Weights of a small GPT-style language model, trained from scratch on English Wikipedia.
Size: 13 layers, width 96, 3 heads of 32, MLP 384 tanh GELU, vocabulary 570, 1.54M parameters.
Architecture: LayerNorm before each block, tied embeddings, capped logits.
Training: a variant of SOAP for these matrices, 117M tokens, 3556 steps.
Each number is 128 + 32 x the weight over its row's rms, rounded and kept within 0 to 255. Layers, rows and columns count from 0. The size above them is the row's rms in percent of the matrix's.

# layer 6 MLP down (transposed), 384x96, rms 0.211, rows 198-214, columns 0-95
size [100  97 100 101  83 109 110 114  86  87  83 110  99  94  96  98  99]
[[154 165 119 176 130 131  83  98  99  92 114 182 130 136 103 105 159 129  42 129 128  57 106  80 128 166 132 152 165 113 125 129 178 155 121  79 101 148 169  52 112  69 141 178 147  84 141 136 177 181 130 147 119 103 127 113 112 141  98 116  96 140 111  94  99  98 102 121 112 152 171  69 188 149 132 122 118 121  98  68 119 179 189 116 104 172 132 150 141 105 127 111 128 101  86 150]
 [ 99 126 147  87  90 158 154 105 110 139 121 110  99  69 176 144 143 131 155 110 100 110 143 107 153 104  74 185 101 149 102 127 112 111 157  76 107 100 130  66 152 123 106  90 107  81 112  78 134 171 210  69 132 102 136 159 203  87 168 179  95 105 118 139 136 136 120 101 112 128 111 103 126 177  73 148 142 146 153 112 169  81 124 158 122 152 143 133 146 183 120 155 186 179 119 179]
 [132 137 123 143 141 178  81  85 134 135 139 116 110 106 121 118 177  84 103 114  82 126 188  80 157 116  46 155 138 159 111 115 110  89 140 124 142 165 134  94 183 127  86 176 141 175 129 134 154 160 154 182 128 118 167 107  72 172 129 109 165  96 108 151 108 139 181 135 154 104 142 126 121 214 100 142 172  45 134 128 119 132 109 169 171 122  88 117 171 103 185  96 143 102  98 117]
 [129 164 171 136 104  79 139 146 143 112 131  87 191 153 124 115 109 107  86 132 101 158  86  61  91 129 119 135 144 122 121 121 131  80 105 107 108 176 111 143 125 106 166 108 135  97 173 125  86 138 150 140  92 164 133  44 168 143 174 199  87 138 103 142  81  76 134  90  39 140 137 134 166 113 129 155 117 148 109 182 172 152 148 111 157 134 118 112 138  88 157 132  91 132 101 210]
 [ 98 151  80 130 145 127 200 143 146 135 146 116 117 110 138 108 191 119 124  65 185 136 142 100 134  86 141 110  58 122 105 113 118 132 163 132 117 146 112 143 174 136 126 134 133 115 153 150 132 120  81  40 107  99  67 144 123 137 172 137  58 162  98 134 113 110  93 137 174 186 143  32  90 153  98 132 116 183 140 128 141  65 138  77 161 123  99 108 113 108  97 121 122 124  78 125]
 [171  87 122 115 133  56 149 188 118 141 163 126 152 138 155 119 120 216  85 108 159  87  74 120 137 108  67 135 111  90 154 138 153  58 134 166 112 113  92 133 130 116 197 147 147 101  91 111 171 135 114 137 145 111 116 132 117 109  75 148 114 158 120 123 126 199 160 101 152 133  80 156  75 146  93 126 104  86 133 111 130 140 150 100 188  79 172 116 134 165  81  86 151 118 101 167]
 [ 88 141 134 111 158 116  50 186  94 166 112 138 181 197 102 125 155 104 119 177 121 123  60  90 100 116 110 126 149  99 151 165 165 153 172 163 131 121 106 125 136 125  99 157 134 114 113 138 103 128 158  75 149 149  30  59 122 156 183 107  78 132 129 114 189 167 105  99 153 146  83 114  82 130 101 114 131 141  85  86 114 162 177 145 130 105 158 103 136 110 105 140 111 140 117 163]
 [100 126 149 139 122 136 149 131  99 193 162 118  83 115 145 122  74 156 143 120 140 104 154 128 131 153 112 173 136 105 116  50 110 163  96 129 114 135 135 171 157 169 142 139 130 136 143 128  95 140  69 186  88 104 160 139 105  82 121 112 156 141 152 157  96 150 151  81 157 112 128  94 125 178 127  98 153 137 108 139 143  98 173  10 169 112 191 157  67 168 125 154 107 150 179  71]
 [ 99 135  37 172 124 179 129 146  81 156  88 178 134 121 165  33 162 184 144 101 150 108 106 116 132 111 148 115 118 172  95 126 113 195 146  68 172 109 133 163 114  89 163 150 136 187  94 169 115 153 120 146 118 126 118 171 138 138  99 147 153 100 118 105 185  99 169  79 113 104 139 131 139 113 110 110 149 100  94 131 100 111 132  93  89 110 143  74  82 109 102 161 108  88 102 112]
 [144 142  92 132 104 164 136 136 133 103  90 206 178 155 115 140 150 124 214 113 146 206 131 121 176 127  94 148 107 101 155 108 143 135 130 133 153  65 122 133  72 106 128 107  88  86  75 130 172 147  62 136 105  91 124 126 132 135 135 175  47 113  97 140 163 127 151 142 153 158  89 135  91 181 143  86  92 130 127 159  98 136  96 170  80 150 147 100 120 117 194  92 137 105 132 146]
 [116 171 104 170 129 168 141 189 119  99 155 178  83 191 195 118 161 193 144 110 122 155 133 159 149 101 109  91 142 118 133  91  88 151 127 137 138 133 179 130 127 148 140  97 144 101  96 102 107 159  61 171  86 121  85  60 143 102 126 161 120 113 156 177 144  88 182  94  71 120 133 164 152 179 137 207 112 120 164 167 128 127 135 131 106  79 151  84 154 142 146 116 113 121 138 108]
 [124 122 148  67 105 161 161 144 129 110 148 175  93 165 114 117 121 110 157 124 114 108 144  77 109  89  83  72 108 146 147 124 112 124  69 124 102 173 111 125  52  60 153 143 119 102 167 127 158 180 147 132 111 150 142 153 150  99  99 170 174  80 130 155  88 133  34 130 144 126 171 141 161 116 153 196 133 170 163 126 139 115 178 105  60  90 138  61 134 137 127 142 147 133 141 152]
 [ 86  94  85 122 100  92  68 195 129 157 150 145 113 164  76 114 131 119  73 123 122 138  91 162 208 179 137 179  59 151 120 112 155 132  96 180 163 138 127 157 105 138 130 121  66 111 169  70 147  99 131 173 107 134 145 147 172 142 119 120 120  88 108 141 165  89 126  68 111 181 103 118 129  83 162 164  98 143 138 196 133 146 120 136  88 120 123 131 148  81 174 160 128 126 138 136]
 [132 126  38 118 105 103 137 120 140  89 107  88  96 175  85 122  68 125 157 149  95  66 110 148 102 128 142 121 129 129 141 125 115 185  69  88 130 125 177  54 182 181 137 152 149 111 131 201 116 140 136 153  99 152 164 112  95 172 134 101 100  63 148 163 101 127 120 151 149 152 127 109 160 135  93 141  94 148 136  68 135 130 104 144 146 147 136 115 190 144  83 188 142 122 178 108]
 [147 121 105 200 138 167 125 172 133 159  97  82 124  60  81 101 128 161 165 130 110 161 159 141 121 134 140 154 136 126 166 125 104 158 106 160 152 152 159 119 123  94 109 180 140 113  79 152 142 155 140 133  87 166 112  75 165 151  97 112 179 105 163 111  82  57 183 140 116 168 196 180 157 115 109 126 143 152  81 106 106 147 127 168 111 115 106 186  52  94 168 149 138 125 101 161]
 [102 129 157 192  97  85  86  77  86  82 140 143 124 161 114 148 115  88 142 157 159 165 181 113 110 106 180  99 162 105  98 123 159 146 100 111 111  98 102  91 108 154  96  98 124 138 156 150 158  94 152  95  92 155 127 111 138 155 199 140 130 176 117  94 165 156  68 196 170 120  89 148 162 108 128 101 197  88 170  89 167 130  80 123 156 137 189 138 103 152  92 146 124 115  94 117]
 [105 184 187  71  95 131 164  95 172 128 100 138 108  91 128 142 164 128  99 128 124 109 106 106 188 115 154  48  65 129 137 130 105 115  88 118 137 167 102 105 127 105 136 112 103 115 107 157 225 189  53  96 162 107  49 171 154 164 162 136 107 148 138 100 160 140 181  96 125 129 125 146 140 124 105  90 104 138 113 145  90 149  96 117 173 116 122 111 135 130  89 144 110 144 171 122]]
# layer 6 MLP up, 384x96, rms 0.232, rows 199-214, columns 0-95
size [ 98 104  92  91  99 105 107  83  96  89 102  91 106  89 109 100]
[[139 165 145 178 101 117  95 111 148 124 149 115 138 168  67  91 117  82 159 110 184 135 153 184 116 122 150  93 169 101 124  92  71  82  73 207 109 135 187 127 168 112 165 120 117 165 139 146  83 114 106 160  75 144 131 112 149 149  85 162 176 168 102 114 127 147 139 109 101 107 144 101 108  43 145 148  74 142 110 157 146 127 138 140 147 170  99 188 121  94  92 173 131 131 160 134]
 [154 142 104 206 151 160 137 100 111 139 138 184  82  88 110 135 101 147 102 219 116 145 182  85 121 155  96  72 143 154 115  96 167 142  87 176 119  77 142  99 167 165 164  95 120 150 122 138 150  62 181 146 156  75  96 146 112 130 102 172 140 126  79 105  75 102 101 126 115 121 190 133  87 111 150 150  97 112 145  72 142 153 113 165 128 161 126 151 133  94 125 107 163 121 164 119]
 [ 94 129 192 167  80 140  92 110 128 184 120  98 103 108 111 124  79 128  95 140 153 149 119 110 197  48 114 145  88  59 148 186 111 129 134 152 142  81  91 143 115 136 141 154 138  82 100 117  90 150 120  99  60 110 152 130 139 158 123 133 182 146 105 157 113  73 126 128 158 156  91 130 127 183 135 153 125 109 132 150 110  72 102 146 125 122 194 186 123 118 168 164 152 140  96 192]
 [129  71 148 105  82  97 106  85 110 115 148 155 124 135 181 172 155 143  86 189 136 126 124 149 172 185 153 150 149 156 109 167  87 123 135 129  64 115 133 113 143  99  98  75 155 148 160 121 128 150 134  59 131 107 138 113 115 112  97 129 219 165 171 147 117 142 128 136 133 139  95  69 127  47 150 159 160 150 119 118 159 129  95 206 107 168 155 121  99 182 128 165 166  96 125 114]
 [192 169 144  98 178 126  42  49 116  90 144 134 130 167 126 188 126 142 154 156 151 105 148 126 133  94  85  97 153 112 144 132 159 120 102  90 113 132 147 124 149  64 107 139 167  77  88 124 107 164  66  98 131 142  98 119 193 122 194 148 135 131 133 129 128  85  87 119 112 170 184 133 137 126 168 102 131 119 150 143 170 158 164  82 120 136 147 125 190 130 108 139  74 118  85 155]
 [127 135  95 209 138 178 141 125 185 122 174  97 154 116 132 140 178 186 164  84 146 122 130 137 122 154 156  79 197 126 116  99 137 102  80 104 144 111 142 121  72 128 124 124 211  92 140 123 128 172 144 114 150 130 112 109  97 176  97 130 180 147 146  75 153 164  96 145 123 106  91 107  97 127 167  93 135 126 117  99 124 133 171 146 113 130 159 165 148 155 136  36 118 122 114  50]
 [130 112  98  72 105 181 138 198 143 131 117  68  81 183 115 142 168 146 133 152 130 148 174 101 122  92 147  69 158  87 147 105 173 149 142 136 150 141 130 131 131 128 104  98 101 119 190  87  76 132 141  94 160 143 130 143  96 118 102 161 151 115  98 155 126 117 151  67 152 167 131 151 162 111 140 123  96 107 109 119 122 173 133 134  84 156 103  73 139  76 163 128 157  24  58 145]
 [170 141 130 109 191 103  93  92 144  98 179 101  88 113 181 175 127 133 171 100 127 101 139 100 136 112 114 104 203  61 162 110 126  68 112 152 132 118 162 165 192  96 121 124  87 121 149 126 160  63 104 151 115 160 147 109 119 133 138  90  36 159 168 116  77 117 129  62 169  76 138 122 112 119 134  91  80 151 118 116 133 125  92 150 143 152 126 141 142 109  92  71 118 123 148 144]
 [171  73 151 136 159 102 143 163  64 113 125  99 101 112 157 155  71 122 146 167 123 131  89 146 141 131 145  72 129  94 147  75 144 115 200  97 161 100 130 151 138  91 119 123 119 165  63 146  65 121 125 111 103 139  95 164 111 127 135 151 160 138 101 137 103 120 137  93  34 100 147  69 110 153  88 169 166 160 161 111 132 105 157 124 133  77 192 112 189 101 136 128  93 140 177 140]
 [215 102 115  92 193 136  92 185 152 104 111 128 104 132 105  93 153  83 178 119 131 119 157 143 100  79 119 138 145 173 102 139 111 104 140  83 157 151 166 121  78 113 180 167 128 188 132 184  95 107 113 130 136 123  91 122 152 167 158 169 154 119 106  73 108 149 132 111  65 103 100 137 136 148  89 165 136 108  67  65 117  73 179 131 119  87  90 100 118 106 154 125 149 115 107  94]
 [ 71 124  51 104 125 156 143  95 128 152  97 188 153 130 116 121 129  41 183 167 140 126 107  87 168 122 145 178 142 141 142 136 151 179 160 131 102 119  51 204 103 133 127 163 109 188 192  81 118  93  50  99 108  92  98 102 126 129 135 129 122 121 130 126 108 139 163 146 129 128 141 134 134 140 104 138 108  92 121 116 185 143 166 150  83  89 129 157 136  93 132 109 164 159 173 129]
 [116  97 142 160 129 173 152 107 168  94 120 162 135  73 110  75 168 140 105 130 142 127  94  77 104  98 177 146  93 104 130 149 123 151 113 177 147 155 107 123 170 134 174 134 165  97 103 135  75 162 124 143 169 128  58  78 142  94 118 173  64  38  64 137 141 134 122 135  97  95 104 145 125 127 108 176 166 118 100 106  88 156 120  98 149 123 131  79 141 126 180  88 160 170 142  75]
 [146  92 130 101 144 124 105  58 183 133  98 130 135 107 149 103  92 111  93 117 135 209 138  70  83 105 128 118 136 168 138 114  93 102 142 185 124 139  95 113  97 125 113 138 106 187  92 131 135  59  84 118 135 120  89 167 156  94  99 151 135 170 127 140 157 144 156 179 109 114 179 129 106 156  88 164  77  79  89 127 146 122 102 162 130 160 103 138 188 101 175 107 152 103 214 156]
 [133 131 109 116  51 161 133 111 106 160 124 163 106 170  83  92  99 134 123 154 160 158 137 143 160 139 162 133 154 130  70 133 173  89 142 155 119 129  99 177 149  78  54 103 135 139 142  27 148 100 137 128 177 103  86 156 163 108 151 188  95 158 151 117 138 120 173  99  90  68 123 141 183 120  91  76 126 152 122 112 151 106 166 119 107 155 130 132 160 174 121 102  93  89 113  75]
 [143 133 148 159 133 183 103 139 117  99  93  96 110 104 123 110 172 127 142 121 147 159 137 153 122 104 116 118 123  69 129 112 133 149 168 116 143  64  80 171 149 137 106 150 137 141  92 158 105 113 176 113  98  86 144 122 132  92  87 113 140 175  60 100 146 144 138 182 215  98 109 160 110 192  92 104  69 156 142 109 139 170 110 120 110 147 184 143 195  46  90 157 135  99  86 105]
 [111 165 134 139 161 116 143  95 138  80 131 122  90 160 115 137 110 152 123 170  92 123  79  99 119  64  64 135 233 113 159 147 153 126 177 126 119 123 100 189  89 129 117 128 208 130 126 123 175 109 134 146 137 104 146 165 115 127 133 187 108 150 153 166 131  88 109 111 134 105 134 107 129 196  84  71 142 117 212 139 131  79 106  78 134 138 123 139 111 134 113 182 134  97 172 131]]